python train.py --n_layer=16 --rope_base=10000.0 --qk_norm=false --tie_embeddings=false --parallel_block=false --init_std_down=0.0 --beta1=0.9 --warmup_steps=398 --schedule="wsd" --decay_fraction=0.819 --decay_shape="sqrt" --seq_len=2048 --doc_mask=true --dataset="wikipedia_en"
Each number is 500 + 25 x the weight over its row's rms, rounded and kept within 0 to 999. Layers, rows and columns count from 0. Numbers have three digits each. The size before them is the row's rms in percent of the matrix's.

# down: layer 9 MLP down (transposed), 448x160, rms 0.0538, rows 299-353, columns 0-79
# gate: layer 9 MLP gate, 448x160, rms 0.0783, rows 300-353, columns 0-79
# up: layer 9 MLP up, 448x160, rms 0.0711, rows 300-353, columns 0-79
down299 101:536483516478480531511485546528505516503491515500474492466487463511539454481498531443543452498514488431508505529531500510516525495496518520468529455502501506520489502543491504516538494513522512505483503555561526517500509507526503494495440495
gate300 095:432489521527483504495531491487467470487459513543557512486510492493496526509535479483476496518462504530504534533508482525490503496489516503557500488465508515473465482511516505492525482548525528513501540498495488495466515498491530512486519518
up300 099:511490504508506511471509496511512475548529538531470494511504495484490509464491516504573529532564484526464490502550516487474519492487493472480488486557527511497534512511476492534492520431538517509514488512503498509492490518459490501496492496
down300 099:497530485493486476432478467484550497467539510495530486510512532483472516502497514467525492470498480535534467522486485512497476489501496519510502512496513497491480489468439471500503505518477496471477525520524490502465489458520456451479454493
gate301 095:523472547486483537534551472477518452491537479527481500481478466517479532462535512496508456533530492485471524498486507498533490484478560490518515541523486456512494504503429511507461514476479528458506495550478508527528494494496521518507506510
up301 102:542495510485463524501515485522501475503474469479483467521521524487485485478492479551513515511515474503543502510488523496500505487554534526448492487495499526560551504538484491501526490524523549489505482508548493479481494490479513454497537541
down301 104:538486480501519524489502485481522450542508515484540533515515507484466464462485496551488551467492467501501501476477453518516511511552536480506519536498545523461488513469452500527505505537510483509530455541428468504516503477516510484508453514
gate302 091:508492470529535484491505495464551510519500464508462513543469475481504475487574466498470469497493495474495519498517450511489511548515503438492496506458497493519503500522496475495478516530521495476481517487496509541456547489513514495545512525
up302 100:561494509493480541478500523508487500488496545460541543497474509529473490521520483486483513547484502511503508455519533463497513523486471491502497471513546489441513508499486488515490520471495521569513496483505515470512493504480541492541531494
down302 101:524497467490480555490460516506482497495497542498462485505517517483500500496527489462518551523498551535494495505496521486531498481514484508483482543506492506520545550506552463506525482492520446504496505510540492438489520467514503520525486458
gate303 114:526451506464479571465485457480488458547501498483507501502489555509470510489443517516486480500546470471476494508511481491506518532545488451496490498513513470495484516514501491510450501489482517514453512493506509514509502492551525469474483495
up303 108:483494504517522507472517462481524503474550488476511522543521526540465468500477506495461510502492512508467495488509513473510522495472504495453536501525462500536455523529482493485523520516498476420566484482527484445480509484527488501504541479
down303 109:521553544507479509476457480494527538481507484496470486519531488478523528509463501513473533463448480452523496493534503520527488497528473512518522469476491478504504490528499504486492509527476480484475483559493482514532530484450444446523495569
gate304 105:510465482503521512529495479451514496528510472471481499478501515467477540529528507529532531442507516525518446510489489498468500496502514483524481493459498458479447491520475492482464492491521453505513502465508489547522529489524535475445524537
up304 105:442510537497518526449501490477501486499471502533539517526547512527496470506495490469503533441489490473497485478521519467502498505499531476478493485539464462468463516470489498485504506504518473465497489516482540490478476460473459524523499485
down304 106:512517490476495486478501504478481459523523475495477479512554517466503511504515513491494505457511443525515479487501501538454510484437526485505510493487486523477506497495510475491540558511505442520497463450508489489528481477510512474487502504
gate305 098:517475518514457510514458499501504488539464491512518499497452520501472506517527497509488501532487480491486483527499502523540518514512520530483471549523545518477470474488455506497516432489451492498482463480451487502472552488499485516504432479
up305 107:498485505493511490513518542556510506499547507525531488534457479481463482499505493477484502540503470465452511500472484526541532562495498490491452526529489519529486521523422478466504509467487512507485493480492545500500487463476496503489500507
down305 105:485525496508474492548531534503436455500515553485503483459517487479515527490516488506468527484490532524479536506536486476489497538500465480551490486505489506500532494505527507526499521491489485483492517469469514495493454477478504491539523447
gate306 100:516523477471423494483529481453493493490506490511492533493476532530492500536515441515531499473513521497495502478532536490475496470466501477497509483468509446488495441462501488507472501496494509479505452523460558501508499504501526528544461480
up306 104:523449491420500502544492502521505545467496499495456501513495455485485442489508488526509537533531477508531514509524471539491486486508478560547537533500510525455485473512487474513535488544500534483493515488498520499508485478443499529479535523
down306 100:522483494487501469498512558468488530514526545481497481519463533511460481483502493486500518507499499452514466540501464478535485480533507474488535508463504536496460494479498499525487515478502486498456514491493516462516521530494492540503526493
gate307 105:479524515494527513533505503477495538505483475480530497481467508494467531523530508506477511508555527497514510527485473506515498480476542490490474469567510519524474468522491503509519519480471455508502559498508512530516507508500481489518491488
up307 108:475537487505526532491528540514511487514508504532512501525461489482416487467476476463523516516509465498463520448520509488530504523444488472518486540486496478528475511493496513429497481494460555460501526504480502487491529529485527537435515502
down307 107:558487497461507484515524504481497525496466488500534503472506512520481471513500507523525473499517521535480514521485485495502478453528519487478548504497477533539568490520520481495530497468499480469465549491541545496453481465536483487513523509
gate308 099:498521525503530473464512479498497534491500538534457514461510484459496539495511544527504492474532510519513493504548463536486502533506477485524489468501520467557500528522505502513526515476513504473465489505506489481511521434449496478515477488
up308 105:462534522475488461471504489509528534457502509527519531439520508494470483496540533503465498506513521512540521492514431511522466481546462531514491507512525505535467483504483549504515523549494508515489487510573456466502492479495443465501460485
down308 095:482496496503512489484505491498539514480469541535506513469511482498464518509481522494520518479504476552496507528478517554473518540487466530533545495452511482473436427510507483481476461470431535515508499502532498497483476504512516524510515517
gate309 114:457492472458504515468510536483550508536462531522518517505508492527506554505494516503505507491522502524504461461515476506499534494513523466509459558523545471526483444483492494497515522490514462516533503520528508499481537509529559515497478443
up309 104:511477479502488499502470535498517468522500544516517503523536469539490531533537502494492519543524525484473477528561486478493537535514495507516464526548540503489522470481510460467485519470544486493526499491515511493487510536488529498445534513
down309 104:522456458495529522491480462503438491539523506502474468527460524549451501523476557486502508483497484434475504531520486537494504490508514516494502512479522497480459494486463516470514552552489485502512478437473538500497548533520471510490487500
gate310 095:512504478520465500501509484491500542473526512496508467515502534529493482505525486471502492500529515520496528505519451506537530477529503510495537501501494507532527518479502501514490505485514485493527593497469492523455509527498483540433493512
up310 092:478485517493514487500471502505500467539476482550501558511470487480500503513454541568493497507497499512509460486520543450476491514491510533471479502486491505487485495501515459528521484515504522517442428530526468490533502502492519485551522471
down310 098:480507538488494511490519454491505508500514479518532516507509516571512492505515513468480498471525507512534500515508492438523545495518447488473511514518491465533503479490516498548499514528500519488504558502454451506480498547491463491457465473
gate311 107:483523537439497529459485531441541498468515481511554521516504447491515500504486516492549535532550495485531531506511525479525457512471486485458512500491527485512490457497507464504531500501500522469490467513506506502522506487473524469519473459
up311 102:503488472544499496523471473564467526514473506538489504483508546474470505484495471553492534461446528487487455498527524503497522481519496520549476479525507489462539549488532503523513546510511492509511553496508508497486480505497491497486515555
down311 097:501520498540485478497467502537503461458497513539503512486534517534525503479482498507503536466467482445501490477572498441494544487523484523526473473483476489474525492491483506548511531555497507502512529496487460515489493478513537471506527522
gate312 109:489480524482506525471493502495544462546528493518467500490501472506529510495484494499493511466515510464516472492527553495503476524530556467505488468528517467545527495554496535516478506456458480532506536482510504522465529481511539510552538509
up312 109:523480533526534523503481479498435521499540499541568541534490482484486498529504505455467484527500525458561484499488493483539530472523538486473481512533503483506504521497498494458520514494541503483524488488469516512494512540533545513528508500
down312 111:517482503502499553464496480482496479521517531491483504530503522495526519528501498475472521525542510463510556532553496476497524498500469552472491523523487518474498508448489530496522565490487432494499451475502550527505529551553484494503515487
gate313 087:525497520470501516526521499519489534472488514526512463492517493472534490501474519494479463511520487497481481539519529491508500527456482526514510541458511496466524488518471482495495492475514515491568502542465552496524521478492543453537523561
up313 095:506466497532465565524471446489489501474497486519470488510490555498482492505513480473506447461448490495532503494485493475501543537474514497497532500499510510453519467443450536471503528478542464530498511502470506513481534513500474519520524469
down313 094:506501476463507492500499508483488490482470517540483459458523482507542497494469534511480479523519506544444504492522540533512456551483483513502513489466504540498499474540503500507451487517531487520527513485498546461489432478510536503526518516
gate314 102:466481493519479497503483500495470530440467474498480470483502524484502510468471457491538492491467520529490441534488535476551506476491521556533480467493523480519467477543458535517536505469504506494506545521439488497517513474514502505488502523
up314 100:477458506453531552490508479507460503483508492532477493480509535521470509484510510467492495458511506513526523481543502491502494485515528493504487503499500461540472518533441514501502500461533492488512524499457532532556480487497554528525483495
down314 099:461450476507465531495506545506511505488485543472485537497525536497489485527466551540537499496504460499508471457487513521485451485479520506515515530514476515535507476503514525514409531504524534494511517490484507523456461460446494468464471501
gate315 095:497541529473493486505502526518507515477538492513496545534471504529485510495523462484531469478511477518504515541477515474516450503536514528543483476529468509483485476533496460490495526471514496472492489540489454446484510465479488536494498547
up315 100:470480431508500505508456468514505500505526433461503478478450520496475469474491489543454510509533477513501489495475536521455501478532509505443494462513494471526458546506476503569482492535488542461566502467483526499508507528506502464501505530
down315 098:490501458547532524505503460490472453480474550495503509489497497503490530550532505492525529527519506488502473480508499493476527509457475455505506488490530545518497492456531547488554497477532460525507468491486492513474511468512524495486502457
gate316 096:514518525483553557487558475489537493524533510531519510511526576490523513502507461480491538509497512506497496500503508511449490491497506492488475499551465469493488504512475487479531514488502542495503480501494506490500511471487483506492497548
up316 101:564526543481483505478516503493501486526507479481550487472488508552479483462527518465524465516480527479525478506518481507481465521494492496508528525513506481448500513467469463514492482511482481505529541491473461530495509518489486512508473511
down316 103:524487534480479500534483497501515493526518508482500516537466505477447456489476480499492467475477465507495492581507502442512502498481503446505490526507515497472500481456535456489500471507468517524497512497501518507516463470497477489499506452
gate317 085:523538527557525528527510487500477462529510537465479523526480504477494496454483513499539501504508533501526473501483481475498492502480486543523497470484490497524503474546511512503509487509491476509498518506481502508473508526483480505503495485
up317 087:502523481500464500487486504469526551531500475518515475479459544546467506512492495517485493481497472499477536470507508491554494463555504478472517472495510511493509483463513455516519481522532509518472486506520524482510482488514519476468496521
down317 088:507514547486529515506491485497479472478530516509472456462469530537479521525495468456508507506479496510491525491498461454530509496496547493459505513494505495499510467493499472486512490502529479473458506486498483517501507532503538484509509501
gate318 097:518487522471536466515510486538498517481514494501541536516498493493496481465500489506521481455516516512530472487546508474511532500515484497538516478488510525498511530518515535490542508517471506508501509502492510479534509503527475462491450509
up318 099:514481467478495485499516532504483464503503503495519518508479504584501498517492516473438531575534485516468508489520548493530540499524539454475478504486522506506483497547532520549503500474524460494499506511487493460468517485484475520458546490
down318 098:484497535467520455490528526507482547513520469522496520525518462459530495512543490522547512461477507477529482508524491474468507485510468524538486513495471516518487522451491489516530509478512504463494541527492483548535514505503467525554485480
gate319 093:493492530483552477472486447485476514471544504484485525476495512523514461517516502482496544517478555510537475468496546487506473498461489510491472541473492469512479520519480511513531516525497484518515523513496513442478506510513504492499467530
up319 098:503478506475512470480475515519504513531458474484517493494512479501488488475475492489498529491490506490533478503554518439527532505520538517480512517507519519463519507468495458527451489512489505511519481530490469531515536475519503494511501511
down319 091:532564537498516520484496466499536536466536516503534529464499511534508483513516508486508515481471544515521503449475542547516533519498500511489438546486506513537522517544481501468523493475468518509503506528467497459508520468516460473537447486
gate320 113:548551513497537484514462504521505508569524497493503495487460497510517489540527450481512496531500538508474472504533518498545508476500522473510466528518480464527508499507515513505537514479491489504496535510484503505508532482472510477521480494
up320 109:497531534480494466512517487455520487492468542504526520496488479515526517483518526511463536513433505489499491489528542516538455497499513507501473509475469474516538537516521527502467498510509477491475475513510526491496528502497521467493496469
down320 111:510445514515520490492472496510507492532487468487489486566551503499544525460508513532522500479487527533509474443517507507457507461550524512526466487487480479454512536507522525494480520514525508460475465512505495497463510467480501515506552508
gate321 100:514503513487496547498504512485505472535485522459506507542481489495467536493516499508445464475514482477489485484541539433494489513499511484487515515549518507508477501492444503474471452512527515509513491496506481522511523506510498550454533481
up321 103:501507499500509516486509519501506496493451457516467448484475464472501485473498487497481483539504487467478488484479546510483459526471519481511467504545480449485505497475491501490473506486496485428504466521475521518493522484544485449488474555
down321 105:506531493463534502486510507530463535457495490492519492515508504483526464482499483515527513535485513559493504513489510561518519515492461522481528523521500518485476480522527465481496523539512498507499503496490459535520502485464482467518483521
gate322 093:492471481477488541521509509497497503521492602515496516508524475517511524522447484540504488482545452508504472503537517512478518497521506512452521448508520458488456470526520461515506535509496477467495479524471545521472501494481497476489489501
up322 099:479479444480507529493468531482511529499517491501487494490517513479474482492502513531451513451523536482575469475504486504471514515541509485474520509563527446508499545482506500467461502508528563544541476521509539505482500528511518522490475484
down322 098:493492504528477524498483503496493457505508477503490505506546483532468446491521521490511496506476487449508520532524507437453499503509526526493541481473484494470544516471496533475469491497499517487499482479546541539486497544450525483477542522
gate323 095:434551503502474487472506500516528488513505482486474498460557551507484525548483494494511494483471551516498515518488489475502497472477465534515493497520516496484473456496493534483499491527486558489507507474469496474486479479522479529489483472
up323 095:505534499514509511486503487523472543518531501548452520485451468462473527508536500484551508520495520476518539463532512474501494515517481467509494506491490513525535510481549492482489497542473485519460512521500458496503536464441498481500551534
down323 097:522555519521510444521564534521512500457521494502498483426508471497542481527533467486480436509516486434473497487505504495491516518519513457540524474449479481528471478516472471489496496490498498498523507476511534487466536508472504517535459448
gate324 116:516524504516533500495542475448520497505460490472455502505522487526454492475492525516485512459529502475535432493531488491491524524480507467472477486487477500506463476525458495503484558457513487505531491519476500500464494513476502549482501471
up324 102:494538520506528472468509481437503488499460528511498533515536488556499503479465505508501496497533470452506477481500497519513467529475492473517465468473448482472485465536493474506504536481503465491534488524472507507513485472477491522489497462
down324 099:491505463478538483507495479509496518499460499494505496463508486494499549510531462537502520452525491538529474539495521529530474501483506469543496496476500498492468474532525510444506534551493524528512436489547504487478555493454494489515506484
gate325 104:506541512494498477492529493515526516516509467534551505485484478484471508519543506508456457528488518494526513502490511480521488519499495493474520504526443479484524495485474491519485463541503551554537537502441498514500471523489516516522501465
up325 107:525529502476526464469486528507466482534556494515479471518471502450458498463509518496495492485524512474474457468494485465525523504489500464454458511521529493485467474497482497534509517454469525506478500500458434483482496513476537494466504521
down325 104:519501526488503484549504456505450474483525509516550509503455459517504480531512497466459459503483521516475509556518495547507483502522509524538498554540502516520524490512483506533477462510475529517496524526551508522480478483491511542484540468
gate326 089:476527532523496500501428482478491474478494518505480511463540538471474469482469482496465523511482516470523463475473518518509445478506446504489446483475474496507480476480479503541566544465509485525490503507513483515506461467517490529518461473
up326 094:490483470494513482487552476489522543520496468477503531498546452501499519537513495484543525483563507490469517481514462478498511490503503448481513559521505490501490528513553505438494527517458502490474510516519509501533548478518523500489516525
down326 096:466526537518487522487493470487525553459473519509491529490536526489532502491481491490506529449482540449545501477504482484524468490507544460515506504493520539482463495524499544485496540521506467512482472551481503513495505425531461518503499496
gate327 106:512485499481484466471509510469514499496448478486536500520477521485497512514524524507511470507504478495501518531482525486509521514459474538535523505531540458464525496505475536487522500464507520498519520509503511499551497489504487483477495434
up327 102:477481483471521503503531515494483530479477495520488451475483498499468506520473496504518530510516481479519471534502478467503490514507457486473485499517503498532507493518530503461501501485520487502499485467503498494505531478503487475493492498
down327 105:566518494505491521511467525528494460485459458506504508508471518497542525488537473503459495508525514480513478508480502449495550485465511515474514462493495533446511488514500549466534478468481519509507532522523517489524551501509515531511530489
gate328 093:492521502517476523487484471516511452529479492515506519481496536505508511494526524469497505517529560487486481532476464516540505468525474530523520498522509490493534468539492539483509500487515468583523484503476476496522493492511468506489517477
up328 099:513551470490545485500472506516485517527550508484518490507553497469564506422510481481519513485505507508510478506545499503517507517485507541491503459498534475512485476503466513465499546490507475506499504502496541485524489477464503495497450497
down328 093:511489482495452445504525495494499463503536493540521521467480489513479487492483508436485509490511489517513513510489509543529557500495506533488517525506524462511521517536533486486512479502481522509514462460478456486511506485496502502515483461
gate329 101:518483463482480519536496510532479508494485470501473529507483504508508508491448527525502503488540489509522471486556501501486527508484547488474497475463529494504504496490471434508497455479527457489487475483500519553492510487521548495486511444
up329 101:519516497483481507547438525496486494517469518506464527544517456510480537515438517532468490522503484498495483473502493498504450514491542485463478474468509486504514474498483526520486510541502468491488438523479519541494470465528475469488476513
down329 101:516512522506511469458454526510471487528480512482476517499523503494501476511525486512487535503515522507525460488510504470507543486495476477523529528506479520459470479474543524481539476498486494561503545489489481502498488465527515526517511491
gate330 098:482478462462509515506508499504494540519503516466545491468505490487490500494485521515494505508511464508538453532510572505490500514516493528502532476464480468483493480526513484488482516513466529520463505512505532538511508478513496488510501502
up330 097:499484485464504537528497542499505488448498553504471471508504534504528519467538455524530524518472500484479510496507517491505464558489475505535456529547514505489535466482539524516510515448534482528490499488508509491482561504489512492552524509
down330 099:489500474530501509502517473552475557497532462541501550472533486515481528518525512518475480508493502526512508510489506536523530522518505479519511466487490475524534527486507467499501452511496508522508543512516515523483492446516487509540539454
gate331 111:529506533476486537487518448511510471515517476470441426488518515510489537517491509483523518456520543491507490496481471485485545483493508521511486530507507520479471482515505493530510489464500504551532512492513454484507550508481507477478490486
up331 112:468498482482495522543526529514505504556495522482521510475486520491495503484514504517507493522474515510486544519509483489498504486498508481474478517515506473517563563507518528453491506493502477471472518493461568495453500477498518536489494484
down331 106:531470568485551542545510495490473502499504495506460472534519546512508501476475510503509522503490504454532486528474514451487526497513569499481479497526474526464505508541505509477524507523487496547508478496476494494528516514479517510509476509
gate332 103:435508481473544557492474461514511505506515529502488536512511488475483515506501514487492505459544524457469490484488511521510490510509482501496499470485474462508487453531540524449524547459536473535469503486507513527494491505503513510476490475
up332 102:476452466528455506517534511496456466524516458493505476507490487519516497510487510518476452492474453528463522489492497471512520453466505501453513521486482481466502480495531514515509505472481537471457504512519525438490539486515511529525487500
down332 097:478515551507498515461530507525501535465511461507490508500504511529531496466525520502491488472513520502496488492510471406504501475511538532477491448489512489508437482505506475507467545512451491511463515518469506507492510505520482494486476482
gate333 100:549511483442420507492486440463530485493509495482451481516513528505507503491470515511480482463541510487511485505529508510450535482514499505526542514514466526487498530493478540550476528490506491514500514472524503512493512509490562470486514533
up333 106:539547540508465529497479505538489525415486473485519513478495502519530517489494507484471486524519509500474535474500479514472528508521474510511508476456460529531511523502507514540521485520510486519515509533517486457501502516490471483518463528
down333 105:487498525496545473520492515521466487519456514497541520491488498482519487480522553497529502522532498539515486518505527508457465525486499494477507512477493457511481512525513517487492515490540477488537474461487479484470525500487501503479513493
gate334 097:492541512495498510523512536513508497507520466494522478461529518492531486514491449547519507485524493506544489554470510492467498528520487551513519532502482527508449517515437484494472506505494470489557498503469515519518553526510486518517473471
up334 099:490489468513476487523462489514487527547429450534452484504471552525474484505520487526531457500511487517546489506494506506468458512504486503485563461504511520447527500516502476484519495505456538481447506474496507509487527531507460507534479499
down334 093:527536481513515511452492488470556467506502532488527490468471445493500518509489486541487508530531510561465532509482515578478502458508494483496471468508517492532541505485527486467451473526488538502474510503473501489490460502485507506499502521
gate335 112:452499512478513568487528465513498468500500539488525543562532507514460523522480501488544488500491485506497468484484483511484499519494510514483537482494499480453463479450505521489472515523516509530464473491436513503459468472484522475493486436
up335 103:516468538503501493553511505484488504485503567474498520477525533513513495515515482530508518525510502512521476465508469528459501462484475488556463488511480512466490517507504494489524534483457513503504527514466471510483513543517569502482530513
down335 106:459520492541505517520493508470485502540472493471515527517525494459508508498493521477494513488498526512517505437471503568526466469466460488551468493514557499490511496491540502494462473500490474497536501527511484480512477503507499474473507458
gate336 093:524483516477451506514509469495527504499451474525458484520468518498491525500497493544464520473533526479472540469498471506475480521503528488486509533489476476476467493541468542511480492500518499471464460493509486536523493523507514496523492528
up336 094:525460498525517511491492525497499515458526509490496469490508520519476502448473496464458480482473482513499471498477460498496493483498507508510484505456510494497488495482538498502482538508531499529515537451482506442533500474532493455490514448
down336 091:542478529501478497537523490525513512461505507533513494497488489550499546517535485517516516551487499460522465477496522453526514507526460491461504515477497455492552497491519437478500456514511497477492509510515540553515455483534490529501484452
gate337 081:492513555447515504465456481517534505483501499527503545501454478503515478506501500497480489472501521480529479510490509515550460534488478464490496513496512486498508482529474505529516505494494538530453525516452560487479539459503519523502479508
up337 082:506512515436473514507475539487513483474505499477456545501502488504512474487504490513512453492470514491521517528468512541529484479504463464542515477464528504463515500502510485498464522490494534521462503479496478465498527499486517503491526521
down337 088:547442464501506516527522537479497501510518519508505477484505515471463487500497496498473498468505464504468535493475467494476519456526470486539501466508502533487479507451496534487477519538498520465493455467538491505539522498493535523531478498
gate338 087:528488467504471523495514485488456496488528481446474534488462540477466508552551455491480521540467489488484461517556472500506512463513521494519490522499475479480504438473520518463492485503493486520500487500479498483494520477427521513470483480
up338 091:494486514462475523535498519528525517502512458516507461485522506558470481498480499497522542508542504494484506481450521501499486486507475493484466475500526455519460530515503536506505560481518484505463536457505550514491477529511498523536492490
down338 093:525519507503515487478519467500511507475529468479483538530501517497499536528514475486510528484485512479519473514485504537499509496534513508496511491526526415487513461529484507498538519507534547522457481460510458538484477525468518529507496471
gate339 099:537491509481467511527509520508490527501525496498526506512495481474507496520517483550523481522475480458516480522521506512504494542500520454498538471467457515482484495494549491462518492472520489504518492506482491492508529508443505525505480480
up339 099:506490477452475504468538498492500514508533557485470497527457485467556478512549515543522534530509492553502472545483511524536515530458495471504516500502501474500485471544504519470499519453489497499455475527503480486511502524509448488513440505
down339 097:526483499476519512543516513490519482537500486522492483525539496502495495528522493497526499487491533568519468546470522550509497511518487520502477548528495449497537472474516522479488541478492488532525493471479496497500528503510485501520442458
gate340 091:504497520445504505464498483423501470495523511523520454514535465484492487480501493516507496483506502500498468513497514486501514500456516504503450453544487497519492458497504495504476489508465472508503506504494507529503529504465503521464514521
up340 090:440495508472482503472513518513509523502533495463521448524518517455495492472418476496484479521489488483489464477505522480525499492500478530529536475509551523466472466538500490497530498511506525499488515492483495524525489491484494503500466533
down340 090:529485503494516489537548479552467484504525515478473475483522507508486511536476468472490499535488458525464475459519496506536512499524508555478508527494543490490472468485550483516488488509514523515503540518486479508494454499537523528520557535
gate341 094:538545512443513486480520503498503472500534490534509540494507505461541514472556489518520495508493541502474507514507467526517511506501485529507505500506475480472467448499505534491521493515485508512494532492477515520487498512509485491473482418
up341 099:539492507503494483499489513506538509499522517487556452476482488493486502509514485489464467435514539521475447525473440505522554530508527532542526488464521477523506443547526493475522539492511518499488538494477525498496545488521510484506525495
down341 099:478442500487512488520511493434505525490567513506501527502509465491508500511478539525530536510496510499549503540520518543502531515461469503509466510520502491458464551511465499485493517475537502503467468512508514477541552487502506461506489504
gate342 104:443538546532497508491502515455509463506484544504488520510506492494460499521480526497499490487492462462460493478497463506475482520495482487493470517475533499525491470517483507509533504504541466527465516500482534503454495499449485515481470456
up342 099:530477484468499499507479498525489479517512489521544500473543508447520526509494530502526566530532481506467512558536489518491524481515495505527560497486495496471446481477500452512528480474509483511499462463538472505482473543526541492458494526
down342 101:497531541502497489517496481502548478523487532518440498517544488486516513510491493525498517534457520492464484509532487550464515501489500533543528508515515495502508482502473483534510489501539462502475517490494464506466494453535487512524484497
gate343 092:499520519511539495473515476483540479508542555473505479492484478492534510501527507464490516486472491495550501493525502508477498504472503505513435582505482547521475514524487539489522526489493483513507511495498484472488495516488497506477475486
up343 098:531501491514536530497432497520500551471517508523488478446468458514543502429520527495506464500473498517479503509476490532551501516508493478491469493485552492531497491473492469505529466481527531527516509489502458468486501541539498501521525459
down343 098:503510457509482496519475504501495500494504449491499505487501513501494497500503471518512474506521450511527532488497477464511477456533523530484508451493490483461534509466525470510488492463508518483481508508533506510499508520502553507501541515
gate344 112:452489520499502551511534492519540470508536519475457528499521486514454530492499513508502510472505459505464446480469499495497511500506496513482495472464513497491507442522506480513483482474510467507458528509483535477514523475445467445483492468
up344 109:452444505476447492538501523533480498533443500504504519518537464515498487504513556555481522483513506505459471544506494482465505516552492488493502528528545503478523447502497479541442476497524474494449499509477517526497516489455540509524502476
down344 111:490470523461488514528522511536484497511524497518469503509492504513446509502483485515462479529515479476455537502469513443479489508466460511466535527500541494497500506519494461476500449516469476470538512460471496501513504509552512513480493522
gate345 098:530523523492492474495503494489479491522509469505507511524489480514468470516502500493495474514515455477470503517506453499531511497511471526488510566504483537530506515487544458492508517472521526501463500463533479466479501512499520548456519463
up345 098:511503496476505495528519461567508527476469507521527456482506505513546484543509500520536468522506498535532489495491526488502518556523506523496517463515503447505495499498526505474532490509472498507519524510493514530513506502479466460518469501
down345 098:495520500464509514505566484471493496483559543508513470549480479496485524525485512501498471534496530479550497541505500448495495529503505491500521523487489488499497474485496475473533507504496502499517518489526460500467494506518462538484440454
gate346 102:519491511504530526504499476496493466499515538508471501535550492474443534516529530499506491528530516496513450503518482507502515487509473504486515483537532493477479499529508536530491558475562484545464518491473448522462543542497473519467476474
up346 094:460498458497458499485498502481490507513464436500492479500458521513505485461448496516513509541507465532510494477456499460519520483489521512507477493506483494517504495464537483497516528483464485468489526518556489503526489499504500519517540493
down346 087:437464494460530526489521470477530437491505545535445476509510485503490494504466487502513473525504507500530473479486438427476525499519510509495490489506520495493509508458495500522508541531550484542484511530524497504458511540510518492511518500
gate347 106:525564491519479504528454494463513484515457453506527533485494512506489486564472459497486488487492486501529525488509499497545444526504532488492472482544474519489511492520490497459472488499500512518443515494446487527486497522533484544509523511
up347 104:498545451483481541520489528497451502482454440514500520448490528533469498514518506492521459561529504490486506506483500481519486491472513522490474506533491490454518530450464477498497460514516483462536499495500516500501497456520512549506501506
down347 105:437505517497512522480493496534499531451497522518472474514503500488513539506474537500499459509497569503518504511522496487516514463474495505514518485521508508487503504500559504508460508472508522510571545488543508525462540500508510497484511496
gate348 087:524479457452509502553495508509503515536490505479481514508491470477448484556506531531503483538535488527494496507505522501495500472486535463474511508457511483480498496540497550482509491531510532488500522505505546486490466479502550529466512499
up348 090:503462479472512469504465542498524490555512520489469538490444491497484470522511545522489458521510499513502490480488490523490504496489509484495502500444508495473511528538483514500452474507475521471490514500481577499501468503526524523444541508
down348 094:513518502545485497513468532486478447499528503500471459530504497515451517454501514487465498534484506457527536473514495519531523488502449546473481507496483526514527504451488477523486466538502487485544461518497529477484502484517500472471505478
gate349 096:457543486527501492465459472509520486478514556498491551536508526514542481483505527500527535484534510502523502487491513507481482470467482541501517474466479529513487504503509525465534578508476501521494473499511496450491495444506480480532510513
up349 093:519501493487492468496554550506505494523530506507544489451527505496523547522487459548523493522491527492488522555517469445511502524474480460513455536502507506458515491484494483541478511461452504520528531525471490504493489510523562501495474481
down349 096:461557462495509471482527497495528501496490534500491556540526502483508468505489479510505539472521517502501488515504456460513509499501473522474539513451501519445486505501529569541488521485466505517563489515483519464498479462534460507518490500
gate350 102:463475551486475451469482484460520505478477531446535519499515505510486453512504503503457522501499529506509490495527519497538522467540533505464506528551548515473487488432468537519501512496480502529476497472508470487492489525483444490499509480
up350 104:512568479512490513492508535474533523452559463504466481502483478483468484506444475519503481491511497487529470505447480490537528491492512519526481519471521483484446509540506474502537543505510514508480539483462513486542536498529494536525480515
down350 105:509505503468468472527494504483504544525509498497462503560519482456552473484504469493556519515459469525486481470481474511527487482475501494492508503533515510516493486506489476538481547514537485476514506547460457523515526499533489444503513470
gate351 102:497460511496472520500493453462495481493492535514470483486470484515495497477488522532507460552493506500501498550487463524465501526495521525519521508499546441470538499527498533488493511508515463506518498541532463549476534531486475455475473491
up351 105:475494491488478513561497515514437500504487516465490480516518456582467501525549466487535485496518430532471528483497499544472509515483512537524525505469525490498541495498516459483482476527509505495488469493547516539492533479482495503505515508
down351 095:492518520505493480547521534508483514485469507484489512512533484515493484529509467519480534408473508534446494441511521540503494493462489468531474473528505497562503540526505476514525462501478500470506483506519508468463447521485485513540507525
gate352 100:534557538508492527490492473480504488476486501486474521482478530498504517546465520492517503461514462442481509466506503526525440449485506473482467520485508453541459471531510497458497545530464495512494463514500483517544483451513535525505454490
up352 094:552545507480513485506469492531471536470496479528514512508422512492527485555492482486496471503447482487483505516518516537553489471525479505498465523473494484518480465527496483468519493521506495499493457493468527502522516493505473510426472474
down352 096:515475492485501475474511521463473486460545504501524463523488479480506470475511479552485501515517485481469505519492516525523538548500489506522512487500486467480514530472453474464531470503493475445499503486507525533482510521552531521450462516
gate353 100:447507505492512529486505516502497522492521494492504583503510530520526530469510516510484486496539480493523492560495517511522481440507490481517500486514452495512443526542518448520504556500486510500468498489539499480546487430532499434540477507
up353 097:488545498523454483493551514501480458487526504443495450534490463475469473502478514515517497505501517483504467481487492485523527495530485482486518548489554511484531445493485513509478536463493477501511510490485487505498520506482525488489488529
down353 092:494530530467460479529472496530561545511475514489497510529500496479474489451484490488512466499473516466526480502523475423547455499460497456515511496498538503482517513487494478521522512488462516483513470503472483474530491462525544487493511495